{"d_model": 512, "n_kv_head": 8, "d_mlp": 1792, "activation": "tanh_gelu", "norm": "rmsnorm", "qk_norm": false, "attn_scale": 0.125, "tie_embeddings": true, "beta1": 0.95, "lr_head": 0.00547, "batch_tokens": 65536, "doc_mask": true}
Each number is 128 + 24 x the weight over its row's rms, rounded and kept within 0 to 255. Layers, rows and columns count from 0. The size above them is the row's rms in percent of the matrix's.

# layer 4 MLP down (transposed), 1792x512, rms 0.0377, rows 507-519, columns 0-127
size [ 98  99 100  86  90 100 104  92  96 102 120  89  90]
[[158 123 160  88 141 126 132 115 129  91  89 143 120 164 204 122 146  75 134 187 142 179 101 142 148 134  83  77 133 145 112 100 139 134 111  95 140 142 147  83 136 104 132 104 143 126 196 120 112 116 125 156 133 106 144 124 157 138 115 115 124 121 160 160 136 156 157 121 137 132 134 119  90 128 154  99 124 113 120 189 155 138 157 109  99 144 121  73 111 145 159 110  98 129 165 124 157  89  62 156 195 110 105 146 152 142  99 132 149 113 144  75 157 119 148 123 129 136 105 129 116 122 119  90 124 108 117 110]
 [130 145 135 112 115 131 144 100 151  98 136 115 141 115 152 123 148 170 102 109 113 125 141  98 162 106 101 129 121 128 135 158 143 134 154 122 109 145 162 133 111  94 127  75 153 142 140  96  92 152  87  99  80 170 127 112 160 142 134 141  94 147 133 122  75 185 121 125 136 126  95 121 110 141  90 153 126 147 126 150 139 136 134  99 130 141 139 161 142  97 156 135 126 142 124 100 127 140 116 132  98 150 163 100 104 146 141 146 124 174  86 124  91 150 114 167 147 132 121 170 149 110 131 120 130  83 138  92]
 [162 144 132  92 120  94 147 104 132 126 154 140 131 119 107 158 144 173 139 141 117 124 166 124 151 122 136 136 108 140 135 131 164 139 160 130  93  86 127 130  88 127 135 124 112 130 133 145 107 106 169 115 126 111 136  77 133 103 123 145  88 138 124 124 120 162  97 156 112 149 139 132 162 128 139 143 144  85 110 131 134  94 121 122 174 117 114 151 133 143 148 144 128 139 110 124 135 158 159 128 130 134 138 144 111 155 139 140 124 102 142 151 102 136 118 113  90  94 114 126 134 137 121 144 136 177 145  68]
 [149 110  82 115 117 131 118 144 181 134 114 154 116 145 113 134 164 121 138 158 163 151 123 125 103 135 172 147 182 143 129 142 119  98  79 117 115 126 112 130 121 103 102 128 158 165  87 151 101 151 117 159 100 134 151 137 120  93 126 169 143 138 164 149 137 121 118 134 165 111 141 108 111 191 104  78  75 137  91 122 113 161 105 108 129 103 144 146 135 127 104 196 120 120 149 118 117 142 118 139 156 152 180 160  87 160 152 129  80 176 152 143 143 116 112 118 116 185  99 124 105 124 190 113 116 167 148 168]
 [116 116  97 111 165 140 145 130 143 123 122 149  93 145 123 104 130 136 120 150 103 145 127  97 138 146 123 126  85 121 129 160 121 116 143 138 111 110 115 146 138 132 122 143  97 146 147 125 123 124 110 146 118 116 121 173 104 125 130 123 106 109 140 106 114 100 132 106  97 102 120 120 123 143 134 103 134  73 175  88 132 125 105 116  96 122 176  77  96  60 161 119 123 124 117 142 118 134 110 125 143 144 159 108 105 151 104 121 147 128 173 163  90  81 155 144 124 106 103 143 137 102  98 128 107 134 152 150]
 [141 133 132 112  90 113 116 164 129  94 127 158 154 154 112 171 103 115 153 189 125 150 144  88 155 135 112  92 119 139 138 147 165 105 154 127 134 114 103 120 165 113 189 118 128 139 131 159 110 146 106 104 118  93 125 120 137 149 155 159  90 134 117 106 122  80 139 127 150 137 115 106 114  80 176 129 129 141 148 117 157 126 126 111  62 132 119 154 165 154 123 136 123 152 138  84 121 130 112 135 176 113 130 109 121 114 136 119  98 138 105 163 109 120 104 122 183 128 116 141 101 147 127 147 130 125 139 120]
 [133 161 129 142 160 158  78 144 114 103 140 119  94 111 138  99 114 145 113 146 116 174 150 132 137  86 135 115 110 136 139 161 116 139 133 119 179  94 100 123 102 118 137 148 156 103 135 120 123  99 111 129 107 151 119 131 166 101 122 110 101 119  83 151 115 110 158  84  88 121 104  88  76 103 129 135  96 125  98 114 135 108 164 107 135 133 145 116 153 140 102 112 108 106 117  95 116 160 130 117 114 121  98 137 130 119 185  86 120 127 112 163  82 167 125 128 119 115 179 133 109 115 109 113  78 136 118 105]
 [ 85 115 140 121  91 128 138 139 130 138 128  99  98 114 154 120 139 121 104 106 103  83 154 158 134 102 149 126 137 119 156 130 129 136 148 145  82 153  83 117 132  82 136  93  97 172 205 145 132 158 158 124 141  96 129  94  82 147  67 111 101  87 170  89 125 144 125 152 133 123 150  97 119 114 130 112 118 127 134 109 173 136 154 120 127 110 159 159 102 189 137 138 117 117 171 122 104  83 124 124  78  96 118 134 107 163 129 107 127 135 103 182 105 133 148 157 158 145 157 108 129  80 152 137 106 155 107 145]
 [162 107 154 118 111 135 117 131 119  92 107 118 139 150 126 134 149 149 105 116 160 178 135  96 126 141 102 123 122 130 103 146 122 151 136 125 145 115 104  79 165 108 145 100 132 149 106 102 134 142 144 106  72 124  91 123 136 128 133 181 119 116 155 145 124  85 117 118 107  92 106 159 105 113 158 113 149 122 179 170 145 171 138 116 134 104 126 149 135 119 113 126 132 109 102 132 129 130 128 156 150 151  74  42 165  94 128 121 114 113 102 121 159 111  86 139 119 155 153 116 146 107 125 124 161 110 136 141]
 [138 165 125 126 164 160 160  81 154 130 130 125 109 112 131 135 162 122  86 124 131 120 116 113 153 131 133 125 159 140 165  86  90 106 111 143 152 150 118 114 121 107 118 154 112 143 205 136 109 144 148 160  94  97 121 115 120 138 118 127 145 109  62 186 141 144 161 144 127 147 146 123 167 137  88 125 113  93 148 115 129 127 141 126 169 171 180  82 121 118 138 106 100 114 123 152 111 144  93  91 128 121 160 115 118 104 119 108 121 131  98 116 171 122 116 122 125 140 153 145 152 146 102 177 141 108  99 123]
 [124 107 176 114 145 136 197 121 177 137  94 122 155 118 125 185 128 146 127 150 134 100 113 110 137 138 143 159 134 132 176 147 147 142 135 134 144 134  61 149 130 126 120 160 116 131 120 162 148 103 131 117 107 147 119 138 121 167 125  85 146 139 134 145 151 145 107 125 157  63 134 131 121 125 165 135 124 132 117 130 137 122 138 131 131 156  99 183 104 130 135 112 176 134 128 136 110 137 102 115 128 136 185 142 100 155 123  98 128 121 133 120 177 121 155 106 118 161 144 136 156 108  98 114 114 122 112 113]
 [134 142 119 149 140 117 163 113 158 121 132 140 127 107 130 149 131 112 112 175  95 111 153 124 111 121 153 137 166 117 117 156 140  83 136 148 126 157 151 129 160  83 102 107 103  87 142 134 123 122 130  85 153 115  95 126 151 138  83  77 123 153 179 115  90 162 108 152 114 137 154 130  73  83 133 159 130 128 132 154 131  97 141  91 132 145 120 117 108  75 125 106  89 121 111 134  97 146 149 140 142 117 164 135 122 129 155 122 159 111  95 134 124 113 179 122 109 155 126 110 152 115 148 106  92 126 130 124]
 [125 145 110 167 113 141 162 113 135 141 152 126 185 132  93 137 148 145 122 142 110 178 130 153 132 114 113  99 130 116 139 145 135 128 140 129 181 111  85  85 107  84 124  89 116 124 122 170 114  82 159 163 111 129 152 135 130 116 147 126 110 119 128 132 175 142 130 160 125 109 127 134 154 148 127 168 155 142 121 124 145 120 135  90  58 107 140 132 130 163 157 126 131 144 108 100 124 133 101 122 105 117 130 103 100 131 118 153 120  96 140  91 143 156 152 101 139 132 156 164 132 136 148 152 153 118 146 128]]
# layer 4 MLP up, 1792x512, rms 0.0377, rows 508-519, columns 0-127
size [ 95  92  89 101 110 105  95 110  93 107  88  87]
[[119 104 155 157  95 106 121  73 141 125 129 103 129 133 117 108 107 134 104 144 100 135 141  86 140 125 128 157 147  96 115  91 150 114 115  98 110 155 151 160 132  92 144  98 157  73 166 124 113 160 152 138  94 191 100 128 116 111 143 150 114 136 175 104 147 162 128 107  95 130 139 134 116 113 133 121 149 163  97 107 155 152 113 127 155  80 143 160 127 142 123 173 129 152 142 108 143 152 137 120 109 155 147 114  98 147 137 179 136 168 112 107 130 127 107 150 144 122 134 132 178 122 140  97 104 114 140 125]
 [109 162 131  81 152 134 165 124 177 112 130 145 105 140 122 136 137 155 105  87 119 141 124 135 112 127 143 143 145 151 154 118 126 131 110 124 133 120 160 161 139  92  83 126 154 110 123 136 121 113 116 100 151 158  79 121 171 127 130 179 124 130 124 107 133 134 133 162 138 145 181 103 144 143  67 151 173  97 135 102 130 114 155 132 135 126 105 172  98 127 180 129 143 103 130  99 108 172 129 125 132 166 115 136  97 146 177 184 141 129 139 129 154 137  95 108 120 152 103 140 122 169 127 146 107 109 148 128]
 [129 147 116 138  84 154  98 110 116 123 128 135 174 134 137 112 100  94 173 102  98 184 131 152 105 140 144 113 110 127 141 115  95 114 141 115 145 120 114 141  98 134 137 195 149 113 131 154 113 127 105 154 133 123 123 102 136 157 110 166 143 135 126 169 155 116 128  84 118 151 104 144 131 128 110 122  93 116 146 101 137 158  70 120 128 137 104 131  78 107 139 128 132 118 151 134 168 108 156 127 163 116 146 141 163 105 129 150 138 131 155 124 134 170 112 135 117 125 163 117 139 108 114 139 111 160 153 147]
 [142 110  84  88 120  96 175 129 136 139 185 104 110  86 140 128 106 107 137 126 115 117 110 148 121  83 101 128 131 152 163 180 143 174 143 151 136 112  91 133 129 128 125 129 156 114 170 148 147 144 125 156 137 153 154  46 127  94 125 138 145 113 127 106  88 158 162 161 119 171 129 102 116 120 145 158 111 147 111 149  55 107 144 152 176 124 113 108 128 174 157 117 126 150 136 110 111 109 147 125 151 141 137 103 137 106 123 130 122 107 135 129 126 124 126 140 128 128 120 133 116 131 142 124 133 136 127 139]
 [132 143 132  50 103 129 171 134 127 166 154 186 110 110 135 157 145 141  84 120  99 131 136 173 116 132  74 140 113 142 100 170 118 177  74 117 159 170  95 151 121 108 122  97 144 133 119 135 120 158 110 106 158 111 144 170 175 137 131 105 138 141 112 152 125 142 158 127 100 147 179 134 145  67 135 129  93 129 110 149 126 153 140 148 127 115 112 127 116 133 138 156 108 142 132 113 111 111 120 151 122 100 131 130 157 112 110  92 171 102  98 104 169 111 114 149 146 124 138 122  83 179 117 147 165 109 142 137]
 [150  97 120 134 122 134 104 140 116  95 151 128 128 106 123  91 109  73 107 124 138 145 102 152 135 133 129 158 160 127 156 134 126 113 132 119 154 149 139 131 132 143 114 148 121 110 185 107 113  97 105 114 123 128 155 115 106 104 129 131 124 131 131 126 128 119 146 118 115 107 105 102 151 116 124 137 135 146 136 107 119  90 119 151 111 180 139 158 133  89  85 161  97  96 150  90 127 116 107 157 112 136 114 116 130 150 133  96 102  97 144 145  84 147 117 173 124 102 142  86  93 126 150 123 101 169  83 126]
 [117 129 110 111 126 129 150 131 108 126 135 107 167 172 143  97 139 126 169 137 137 139 131 135 112 171  88  73 104 123 107 143 103 144 128 115 157 115 161 124 123 167 151 129 112 128 110 133 106 145 139 138 166 127 143 108 150  95 131 163  92 129 140 178 129  96 130 110 136 126 145 153 150  92 120 164  98 143  86  93 108  87 141 152 109 149 173 109 128 106 140 149 114 131 149 115 104 115 126 145 173 107 136 101 143  92 124  93 147 157  66 118 133 115 173  82 124 101 128 160 133 143 112 143 177 133 176 111]
 [133 153 138 132 135 138 150 142 138 181 151 151 184  96 151 189 142 130  89 149 149 142 176 135 153 117 154 143 148 135 164 138 156 134 120 109 113 146  92 136 100 112 156 178 136 145 120 135 144 100  95 140 101 122 178 146 129 135 152  97 120 165 103 149 131  99 185 143  96 117 116 114 107 112 136 100 134 118 102 134 133 102 101 180  91 115 112 115 110 163 133 140 102 133 150 102 167 101 108 160 140 152 150 145 119 140  83  86 124 113 178 135 161 178 144 141 116 120 138 157  79 133 104 141 114 124 136 110]
 [167 148 179 117 149 134 143 105 128 137  92 111 147 114 138 153 124 125 149 142 125 182 130  97 148 133 111 170 105 123 146 121 114  84 113 174 143 149 146 121 115 139 116 139 134 114 150 136 106 143 113 142 126 133 148 131 173 132 103 130 168  88 100 145 108 169 126 116 130 120 157 154 128 195 159  76 102 106 142 154  97 178 104 125 106 160 135 125  96  93  96  92 147 107 138 100 139 128  97 123 120 123 148 112 125 153 124 162 161 109 149 127  96  96 136 111 160 140 121 138 157 142 140 106 149 102 140 156]
 [133 136 151 126 135 129 127 170 131 114 152 148  94  71 115 113  70 120  99 146 110 121  94 163 146 145 140 153 130  96 154 134 146 155 122 164 139 142  73 121 107 151 126 122 172 138 118 138 118 118  87 105  91 119  97 143 129 138 118  83 138 113 114 128 161 104 136 103 127  75  46 148  91 107 153 124 151 188 118  96  92 136 136 130 103 148 109 122 151 120 144 166 147 109 147 109 123 155 165 153  96 110 160 147  99 132 120 136 112 117 108 144 151 128 117 175 105 125  97 156  71  70 105 130 124 159  92 129]
 [144 116 129  99  95 127 103 152 113 139 131 121 139 116 127  99 127 131 118 131 138 144 121 107 147 148  82  99 109  94  98 177 132 124 123 107 122 130 130 147 145 141 102 102 117 164 112 114 150 121 169 151 138  96 124 107 111 107 187 167 118  93 110 110 178 117 140 113 133 112 121 122 112 158 139 124 101 113 113 153  86 178 109 173  98 119 135 161 142 158 144 138 136 145 132  77 120 123 127 125  99 143 128  97 134 134 107 143 126 117 127 125 120 131 123 132 107  88 136 124 117 101  94 161 139 172 138 147]
 [146 145 111 123 115  84 138 118 126 109 119 112 105 131 138 124 136 124 130 127 126 149  83  79 127 142 122 128 119 184 152 109 114 135 129 165 108 141 121 151 129 159 153 137 127 122  93 151 125 145 126 115 114 134 106  81 123 142 131 100 116 120  80  86 109 173 104 121 154 128 139 101 137  88 113 120 136 106 137 137 117 113 106 137 111 171 126  81 118 125 123  94 139 117 116 119 155 119 147 119  87 127 118 166 134 192 117 105 117 126  84 100 134 112 117 143 128 153 127 127 113 143 138 132 152 144 155 148]]